Weights of a small transformer language model: MLP 256 tanh GELU, 1.09M parameters.
Each number is 128 + 32 x the weight over its row's rms, rounded and kept within 0 to 255. Layers, rows and columns count from 0. Numbers have three digits each. The size before them is the row's rms in percent of the matrix's.

# layer 7 MLP up, 256x64, rms 0.0971, rows 0-255, columns 32-63
102:132079167101131082112097147130140119132125135122107081119126121135107139202201141103102098098089
091:138093161078121087118090150195126166160115137142185132135171170138130092190121079102094135103161
086:091187072122178105099137132088091096191155138133152159108103091137108113148068179132125117186130
093:112120130075133074081120157132127106136144114084161086132131157133117103155162072136119119115162
097:154109115147129090097088097063144150117134144135073142108129173075225111104127090101055095104130
096:101084153103074116092153090119105102112102113104147127124123146131146088154089114146134134089066
109:122101172089121138150112130150161099162083123114092082051150103108120113101108106119115113208117
090:137133178131180179168144105134126139108140166131105043082114072113120141095141130106145163183173
102:149137158107135149150154183132175166142123162164140181162137130142239170149128112185107130117084
099:163088144070093156162119135096103190111104157078146147130183133127165156095113140158133171123131
091:111107129136130073111103167129110106163098107106103111111103104144148134089123103120104171077124
096:135152093110093100146131111158012155123095129143092139106131161152109097125158125103083091152089
109:150137049087114096114112143136153097108108104104109145160094110106129092164110134077101110112109
094:070180144155107140065144102114134103089117099140115115114125167156144129053151084089093091126113
117:075157126146107144146197143091144149132143146175174119107107112088124183057148176110159077130109
104:149040078125198138126156128121096124092140139084117125152146095135163122097160101130106135059126
090:144137071092188156129147128134084132194140172137153131133111101128126127112163108111107115073065
089:134154080086121176102175095112121151084088108138115167116113092106136119108100120173133099062140
100:113146148122187120048177133085137124175106201149146120089158098136131157100156154134101109072128
093:140099074165205062151126129113154151086112098121148141101127086138157117078154123118097127133105
094:129080092136082067125125166147122122111132134157116086113137074103107083116097085120163093108069
094:110126113131132126184100137106098084158135112127154090053081148154158144170132184103171105162151
099:115105070155103111083133134186103174094115140127134143139113177101117177081162158105164078084099
088:123096134095103154151134097159169149162101107122156116092137088073169149124170154107113144187080
099:203121117172154093169164092108116177124165098105118131106189074168142148103148142143122117100113
104:146098133113116164139154139134072099175128196114098183156129141126156131062135176153124162105127
087:137133120148138115052088080138138126151166125149149090107117120126140072081139170112094105125174
089:178174122100149133166048089174092115093152103155126103026094136145105131132134120155164099131089
112:167201183141130065141104195094144156126091069146106089141135150120165142131058145099114104109066
108:116124116137148110153117133126113162167100093128104120165138079143168165113126163203158130059130
098:117192110026094041118089169123111083111130131114114141127146171090133103163082092091119133114109
118:163109140156117152212126129176116146152094127097154157157164162097097175135109156164154139169111
083:072160151119134159103150075147091160155132126147133120087107138124093077116161102117105132093081
084:109149209124132107088152150098120129185167189122084171114115092141148152182145112145125135189074
112:165134138150131132165181108120133097155151128152131132168169150130132147186145094159149149189087
095:171176134132093113113098147102147097079118140123136219109131141088206150130181114124092159152132
087:109131121083152113194171180125166100106130117122127081063115150087134120138082152053161133133156
109:141093078106101078160162115167140064081170041169174129112121154083133176165121120076108138156168
103:122148139088125150180100063108107123102088119164076194132121110147136114155154092079111141104125
117:121120129152121084157093090099086109079125130144130112126145179134127150143078148107162108074057
089:124125171169168091113115172169095126126103127151120106070127136101171130115169113150082167203141
106:109109104118143104104171157157070074158099086130124108134139097095085082126146100073050159130168
107:165182162048118151141146143159116105129080146159147118163159081137115140153156113185079142155094
117:157110118123121128195116084073188134126140077107134103074158141111138122138122141093101128110065
099:129075084115109064157111114165108153108089131066122128126135158114135145147157143103066096095152
108:135126102154101156135196161191164128124167105149153117112108134078151170135097113142186147096108
095:094112120076186122127094134129098133094104086076117158166129169196106206124156090170129105153132
099:177179097178172154115056111174137138151151133127115127095147160099137135103159119111104161168112
089:149120143135152135100089169138129100128138165161143186165127110214218088164136173181098146154158
090:119176198096157131152124054150102109036128105156107103090113122106122096104087109167158096111119
110:121179171121128174104187150114147095115085190148099171170146191132171179129170159117140149175102
098:099140178078103150178132072114077078072142086108106098124108084110130152141096121155142176146105
091:043075079098141141141102135160104120123131148146176098118140077132127147198098128191171136150165
086:163113130116157132068136056115089137125132121153145161098150144207155179187154157108091108089147
108:202102158171128099111127124117189152099128091131141169115132106141150143094145076077109158090064
093:073162133138174074110146187168162107073127110145135062137128091095193183202127124144135118129116
107:185109129149118156154152153155134175124156137092140186148119115111192168108132114118144184151149
106:135149132218160082141130100115193147124184067183155104127156126136139175184150155155128113087127
090:160155137102150132116112073151143141081066092105150139155109144161147112082092097152083114120102
093:134120173124097129165096070112113132094083099128139171078138122131159170146127105093130126117119
096:118106155107141173187101056105062107105103079135076090088136118142115134065129152100130166149147
084:147148081168115198102122114083164116127119124210148187109076105112116135219155099089136133124119
095:129113127127133147106171071069121090131135144111067108155092121096190127111185112141098092100183
088:094144146107198115128093167137100097094119094130157181121133122081071151167081138162147154102108
097:064186137130130082102121176075094096189151149082096094136109138095163111141131165116091170133111
094:140109157150100163109154149137076126130121104147127095111121173209145120112108173121137120090109
093:131142158152114172125110123118147164112089161170127076125077169099148164122179113120182113104094
101:133140135162122140136139135153126127182127116178114144105164205143101156122156150115102055126122
117:083140191144135099121104091102094077066112125163069121112148090140076124063123147139078169133095
104:039115118080130175139086132122083069156107143138203108081171169116152157153094129122152124140100
110:150125114082184108165149118102160160055160128119111134095134188091144191136091120073154118088144
104:140089113144104149128110104162175174125161106081133116100080100119116101144094145106120127108136
099:130158133076128030123137121107096088174136061151150067092133131109153186113134166080089119160089
102:155121147180197123139117099128124124161059125142104122115204144068129179140099122157135108119090
095:108102120121121134070156143140191141118140091180185163090129175159149156151138149117108112068090
090:095075106152093102132112146132100107121145038064121149111092112134089099159150134144075167121134
112:148118155151105082182153093093133138075143169172191132129108148103136173141150132080163103120052
090:172158100089070108119173139148170134122150090123140079128066080159203126062155123139119122095128
100:142058111146131104108148164097076118124192142183125119097130173161135162143160131104124154123195
102:156170148161092134123138155065129151153163135208107096130127158085121178129076101099131145145135
099:099136192134140081102132138083193072145126104141076095109108107151107142185078123124125170136075
119:112137131134119133156095155189123105115072022119115103107168088109114166148115140092153124197139
101:137097144116086101105173087122065169176073140153123066101173143095163153108086164099073103124121
118:077098170118142074148123153138154092103132106149149122051142105121150178135078115120076151145105
086:163128142126115079080135151141125144113143084137116077148166065080111158139080121063163123154172
105:142115129077127104140118110148123107066158133110140105122151169107137153155094130155105119117150
096:159130119130121131127114141142118105157170129155130078099159148126190191179096149114110083144144
103:066123100160112161103100116200155105117128088129162146114118065062152169116127100124164045114155
091:143082143093100128167140146170037057110084111091122105184103076103138139162171184215129115079141
103:149087090131152093124099082058092097109104119142178147134142136108170100156163207185124101151111
103:114071163183115109141081166161105110145115136081179078187122154149134161137125147135089134135139
105:154180096105146117143096147162110076130130149197049170127135165106151142167120139152148146107107
095:115078104094158109166123122151090164134196109151160149091112177146173172162166164182157099074131
085:150135132081140091156083107117126107173152169095090106081129089137122093114124164228136129161133
090:169134111078109116133149124128105153095098140166155118145099167135153108107104096063148087134071
103:060065167139092088149155147127104151205113081117151125076141113171122138091124172143085096163164
090:096105142099118106091133139086060068124139089140110122117104154172124172121155122116131127093124
111:151110128100123107139174177175141081139180115197191106151134149085159167178082100150172104103113
099:141106147096164103106083185074168083144164127183183119141082160069180142077169126141146140103161
112:095190092097155174145107100106144112112107129124185173094132150088153158097162143115119135155202
107:097115142120122101103103159134104153154138181154106137131096144129162126162096137181142182103121
101:060143122174187177118162116093146116118141099135071155108156070122113118157152112121110111093114
096:164092137132107103146090089105107110101167083086124152133160146100118145083169182150123152053095
099:170130140068130121152184143143153175151085119153147110103135146099128140135093113107102165120133
096:122167181087130143094117171104055137154118077184093051165156088150117115100102137102118118086112
092:156126107125094156150123177132086083143178131128104137107195077132085137144122136122195211129127
082:165179162121156166127115108114143212100196109114093087121158120175183167127122140084159162132100
112:138082113186158167164149128134119117104081098119226129097082121135110137106154114180125105135098
101:128163112121154156152103118145128073125148153133149106121162109190145125161168109110122089137095
095:142102134124099096188129109174165169158157137110130121105133098137141168133118122017122125097088
093:138108171153163176136163088120126145150114133133157105166142208117135174090152150110127128124083
106:165105147136039104157168162150107129101160130185094163164152068153132145183109067112105184150126
100:108100130105097099130215137095138097166068081154168095081107073113112112125088083100115168153116
106:142132111174182081090174070153116134041181071137143181138159124091125136114109117168111115120138
103:155106115145096186170146086052089141127149146129140144111075156062172156119109183158136141143101
082:144097141142100129047153111146088089156075111128108154128162074147065118163118194129147102172122
111:077129044114152132205175113159124149113129076147133146103149152127120126152144196173138186076118
098:138125134093122079094092080135110158133129148082143132132116173184112136141104152080066120126116
093:073119120106169140150103127146102127066111183197125103120110165148119135168124138118124131123124
103:074126118124082078134121114145145100110101088095162110097187093131103162141057082145142134082075
100:099074102146079113100176133068148107090119084147126094098118073142116118128118108087128171101096
093:181125121118163100157148156093118101173144120152131138137144124134133115156114160164194150122122
103:107148113140132129125100110131169188122058114177126124067199120157118124115174140115136133152138
088:138139105094107153152131146188110181166107103133159098135100097125137126192112108127120143130116
114:144079137174128160172107154150156148179189175113210167126154124182119140183136174145154168149172
086:185093141104197147108100127154130122171156195119101144095137097154148112052161141114131170117098
093:177131175135171123121149123169128133100172144177118105137140121097152140178112158121182126148139
089:084117159114170103145155157088126073155165122114103098093089145147134137145077132130052142086188
100:110116127161081151137115165165080139149133094189109151051135108114163110120142113145159077121097
090:176160154064086121121152167181146157120144132189091134103153139158158157194150137159105138152123
102:141126198123156152137150166174112172166140166155116110163159127121138134118094185129099098150169
111:109097053105154092153165149146099117057120104083144091167131114146117120094138102159109100118133
103:146162134104062119177114085128128080158116164136060151106180128181086157146150110142115152079112
107:182120145130166102135100144132073121136101110155142135133135173063169188088089120139187123143155
113:149075073140117075117109095114191133122151090090145139121142122115136181150108146111112123046058
101:102122104125131071124106127094114190113158099129119115103138071082125118125093190133118161132112
107:176131181093145162133138175141151155104096119189123161172078099108183179173084135086134111078106
113:103136181115110184112145147162149119042075096137105111121158077091128109148097120105144147117151
098:192120149109138131120057149118116106166107128208116173123101114136133124151058131125132133085078
094:111104133122114080176064134186152159096079148088138132159110101099153140076160059119157126159120
106:135139184122132138164118125110120152150136097142155150106150127170151161127154144086215176126080
101:085117176106079108108174094148118076113113121125202110090123151137153090151148170134126149144134
111:096111082074131093088162125126059112165125120139125097135175115129095146065144159092104122102137
099:122147154149067162122124143188136171091127135186106124079104027117163161133132120134132082060093
102:133188092134131162116150120118146120113147123164081122136163091127178126127145164126084109098085
106:115117156147093038126156085128147120167160122144164126098141149155094186082103131127067183109158
097:122156111115106114127129147134121142112136100153141099099113067047115125086071113069163125142144
095:093139142156134132160120149125109010164148130142154111147148147140116120093096123132076145104095
096:154131135122145153104082119156124122113197181174122133086125116123139130180133157123206134177098
111:159135108140129123141123138124113121169110080114059164121195142120145156067104077140126181191133
100:140108119162140117106132088088101167123151134103098110161151172137120180137089126110121125121155
103:133087164104078109120116086121126067041094158189167091115155139170149120184099101131052162112094
101:101097134172116119149154164045085087139079099140115076082125140101100136094106090105152134139096
098:167088177169120085140134081159094116160119145098145132143138140083171119081155149161154128086159
114:116085117142125145116189182080081099130138133134111136103189159159161155148150037177114140095126
110:092112160114143177060145136155159129123072125148175145119127105110103159147096140106143086081140
106:115065177148124118168196101134125119135115130114116100096118140048121098134099175151139111123105
096:139122116143038147137098131132075178122164089195104142093154161090177143040137129086125148095131
095:112120108126129159105124126194120138148100083155070226087083089108161076085123142097082113134153
091:130092144117107148143104179210101105185097127144148111157128122189188186123158157129149119159117
088:138147123091092132122177117116084134107192163144116119137071134165171160113075155103058116097149
085:165196079157098163130141129132156208100114159102131121084137122149157147102132124130116113099129
101:082157130132107076136125124175092114089115094162124096096144071170158078159137166121128121130111
099:122090099098069074121077156124067106134112144114120124120125159105127158102168111177102121067112
090:103076133170120100119122182179130123116100118126163146162167184123149099134121142145057114113095
110:155118083133130143140156067100070116115163135130102127127132134102162175147061086129112098111134
107:130169162115145153140087106095066164100103068138149132100222114077130148158133082179140163133137
093:154181161073111151145156120149085094169115115097084159144131152099134117119124085128075125130064
094:105102136044120129087135125168061114135125110160115170161135167148089143130144154126101107099144
095:144133140149164136153179130082127148127116125176144142133204134191100135105123151086184121111124
100:114125096142071061166135140158133093068110113112191173095074098144140116113101108108093109060118
105:144110092125131192146071098128154139158134105149151107123127105105117170109158103088069132081094
107:112117159119117067102121119082145163178147109216132117130164126138118118119165143085126132068096
109:052191116105140087151114145097101086126098105151123139062175060161123130097157143148144109116111
113:172088174104144163160100145150162111057132123153101063135117152151177138092142121148120093089087
107:084144130130100096141112083134104118096123169136079111073161133120122118111115156080114143159117
094:128128179115127066127093138166140174107182127089141138128163129117125137116171147116123140110107
096:143135192088126152120192116150074130157156164098170106112094139121092158143094143068154108161166
100:061150092086122105114135152115147085136109062157177085113141124132150149099077124098106131125199
094:125121142064190142167155093148135151119103126114112072123186113140083170109114144141122182159141
099:138157077106163128160102060119111115135181182110147102138121130144164181101164116102218153132138
102:155107168117122095128114100114104132115125106094039160076151088165122128103137143183131172143035
099:150119104126136090107041149111089086115108044135114152133083114103100170130097123125132075103122
096:155130116142124192098140137132143162162170186138097151112142179156146106139202194103173129149194
105:075107110124137150115147125166143074074111142108169117044171186141164162138173137140098178067135
105:103124092132119050144138050074154082116160096088096091076110159073146136151136190104145160115136
083:117139127107096070184095054121136164142181100085134084127070130139108131105087160162069067144116
109:153075128083127159144137083140108121143075162092189099101145153165159094109131151126128155116070
107:137110111089135061115085126128082167094138118117082064140128137108123121149060111121149116156116
108:181158182169142117102164128138136117157137133171138131151140115129134119185087114161148084105131
102:136137141160193130191149144106136140130181090109168188145166170163118123181096161113106116107117
100:128106114101117116148167110124146110187178103141088119063150105101118154134054144055169157141176
090:107114110092139167107105205148166131111108167148156123125106102139129132130160193111153213136124
102:126163118117158124158136152093045106137176135186127147110152152128159157097092117083105129133098
111:158122128172126088108190171115153167099130090112146161074156065103118106179068094132136098079101
112:128092156177133071131168118104144149105149098127150067107116087127147106124036101129140155148066
106:124135156109112090074090188113103077098095137118099090139153097157117106097101116118125125122092
109:135093172148105150160127078094114146112148096115173109110135167144187115206104129147089164096156
100:067152143153138121197198118162176060147141117174133117129139157123120163065117132149139079135129
099:148101176140174117175135171148144185159162115085083136142126119233129186173108131129191201155150
092:142143157117147085111170163197143137115144125148185096159133074131144102166126093205117113131085
105:105088148135091169115137117102125180124205159117205131109150078145150118138122151106179166076154
106:080133181154129147115128122075160112086168070176094104071101098115193157125128137128079124086147
091:125125168165122115167131123082128037167100110127150148140141129122147164101198156119080144133099
083:114103088148098158137102130125095146115117115142142065129114085108126186101145174087156143122193
110:158144176155186153134094099179148134129129208159175141131130140169148127174131127148201135152162
089:112086089083183142146132073120089172107142132143138117109104087157114143137140150099082091075148
089:109150139142161123114097165162103043122109102109114142136140079160098102142128149099174171137111
101:128097148164178122134092142128134105159130119135144120139128174179093180080187146094125101157159
093:146154093108101120136078093138061153162150109090110132089180144166199148161146115165158166120096
093:127169181098132144118154175144119116134193100101199116110186147154115145184117115101149111118157
107:082053159179134181138123119144128085096163127172119144066126132140103141145085223118132158117131
088:107107175062070129126149106164096167143142185081155104092104160133178097089123168149092069109153
101:188111151153141162128083125152184126111087132213133122120056114109114186191092111187105099093106
105:120181148144127098133158158140072106118131116163145085090122127145134068152095111152085169128118
120:120092114184192156160116113130063130113094077114144140142177132076141130093090131152125138148105
087:124087136149106142102119155071161139126177136145117101075143119098181088064084186167117160158124
098:119043127090124140162144196121066129175128118154119135098119132109179183146125093105156145125116
102:170118114109129105077134120191101115181083158121191092154142108156108171125134137131120128127139
100:142122165133089077156085099077143146115107125082178109091114094112100159121144117105142178075073
094:093073131152126090158156138145157155104153100129103197094118040108105116181109180110144135116105
113:118126173152051155169146119135123127142154113169103129105148124153151180108111179136155191177084
102:122175123141082103133140177105090080117117114145143106109146117083077172084073139119131194154079
090:162116167133147148093109194111103125105193173152147130132138092156175188150139115097107071101122
105:109084149109112148125133105079070150078145107074157129080159196086147130090121103095172120137119
086:115138105088102081106163145094079175110150065127106123119089081131075148155096152122084083108099
111:169070120132085177141155109155167132132121073137119134144103099103126126120076124116138153081036
105:108171150177157141174113047145145142081155112131088126136152110150176099180123110153132131162138
094:178115178115093144131166121063146116146098169115203102110121146156125140072071125143118150082088
098:146131087112091073139112125143078099154150099128118125135062095093146117136087143128086111068108
090:111096125106128170159114173128129130154145126148117187149169134066162164128164141169194135189137
097:169172126121138156119118115103155091127097026201167127135123119109146107158087115087136165161151
095:132112148073152120172126077156105206110093156159162081107152180149211124141101113140143116142081
110:088155120128117111092106187108062130122143163196153092109129122147135121127128113152065107055105
087:112118163188120109134127071154111113121105081169152169137167138166075129189123138095101124122129
103:133187133113180114106145128103077090082119139160097126120194144103121164140125127097131191152172
085:166098067079173122119175071207094131130134101174151091127129149115182168124161097130179140124116
090:127116162133123140091141068145111139126112117125109114104108107110128129092118169157185086132123
106:132159132086077140147174098143139086112085177129151117169139135107112151138059094107072150124080
121:162096172198157120165189124133123174120151104190147192135185125132137158213085104131128141081143
092:148133098110081092147179129112106135064159114138174144144123103116155112106155114099131134131120
094:163164075134161100144093191151116128139125117195179122150161127160080116111107090114148154094133
093:137145171121153126101139150079021111068133113161104171110104167101140130097098118088110083094097
096:182091095097127112099072081127131109154130083141129103139153118114084135089095091128114139101112
121:121104225095141142140127120113155137122135082162133114058123069127114192171068130134182138149099
098:098100104133116180134110120141163158093057136139203136090143152092083141135079148116161137134082
113:128129088152143155110124103138149164089119157163118182126158114147158207161126094122058115053127
101:168067127150186154159176131122077154152064120093171108143132132162134140085146187162132071078130
094:137132082087095127101116145169106080064148114141143139152116114150128153118112089151124138102124
096:170158110141090117110131084167132159099153093136114130133156067133130129174106113083120099058109
107:093094116102159098131137138091077099137151068108096115144106183068164108103158138106029150125078
111:103148165098141146120158189148105137106145149169063144101114199087158118119090138074104108186110
086:106146111085165114124072128178100134117099079149122117130157104155138147172165132170194141169049
106:172072135205109170137121144149118133084118165122070153071100145110173175100124122139103125166148
097:144151167109118213139086147123175114101089135128128123097087146164147155139095173131200074129084
109:095071233112103139108122105128077085142183137203122106068154155150113131156136081111145184099130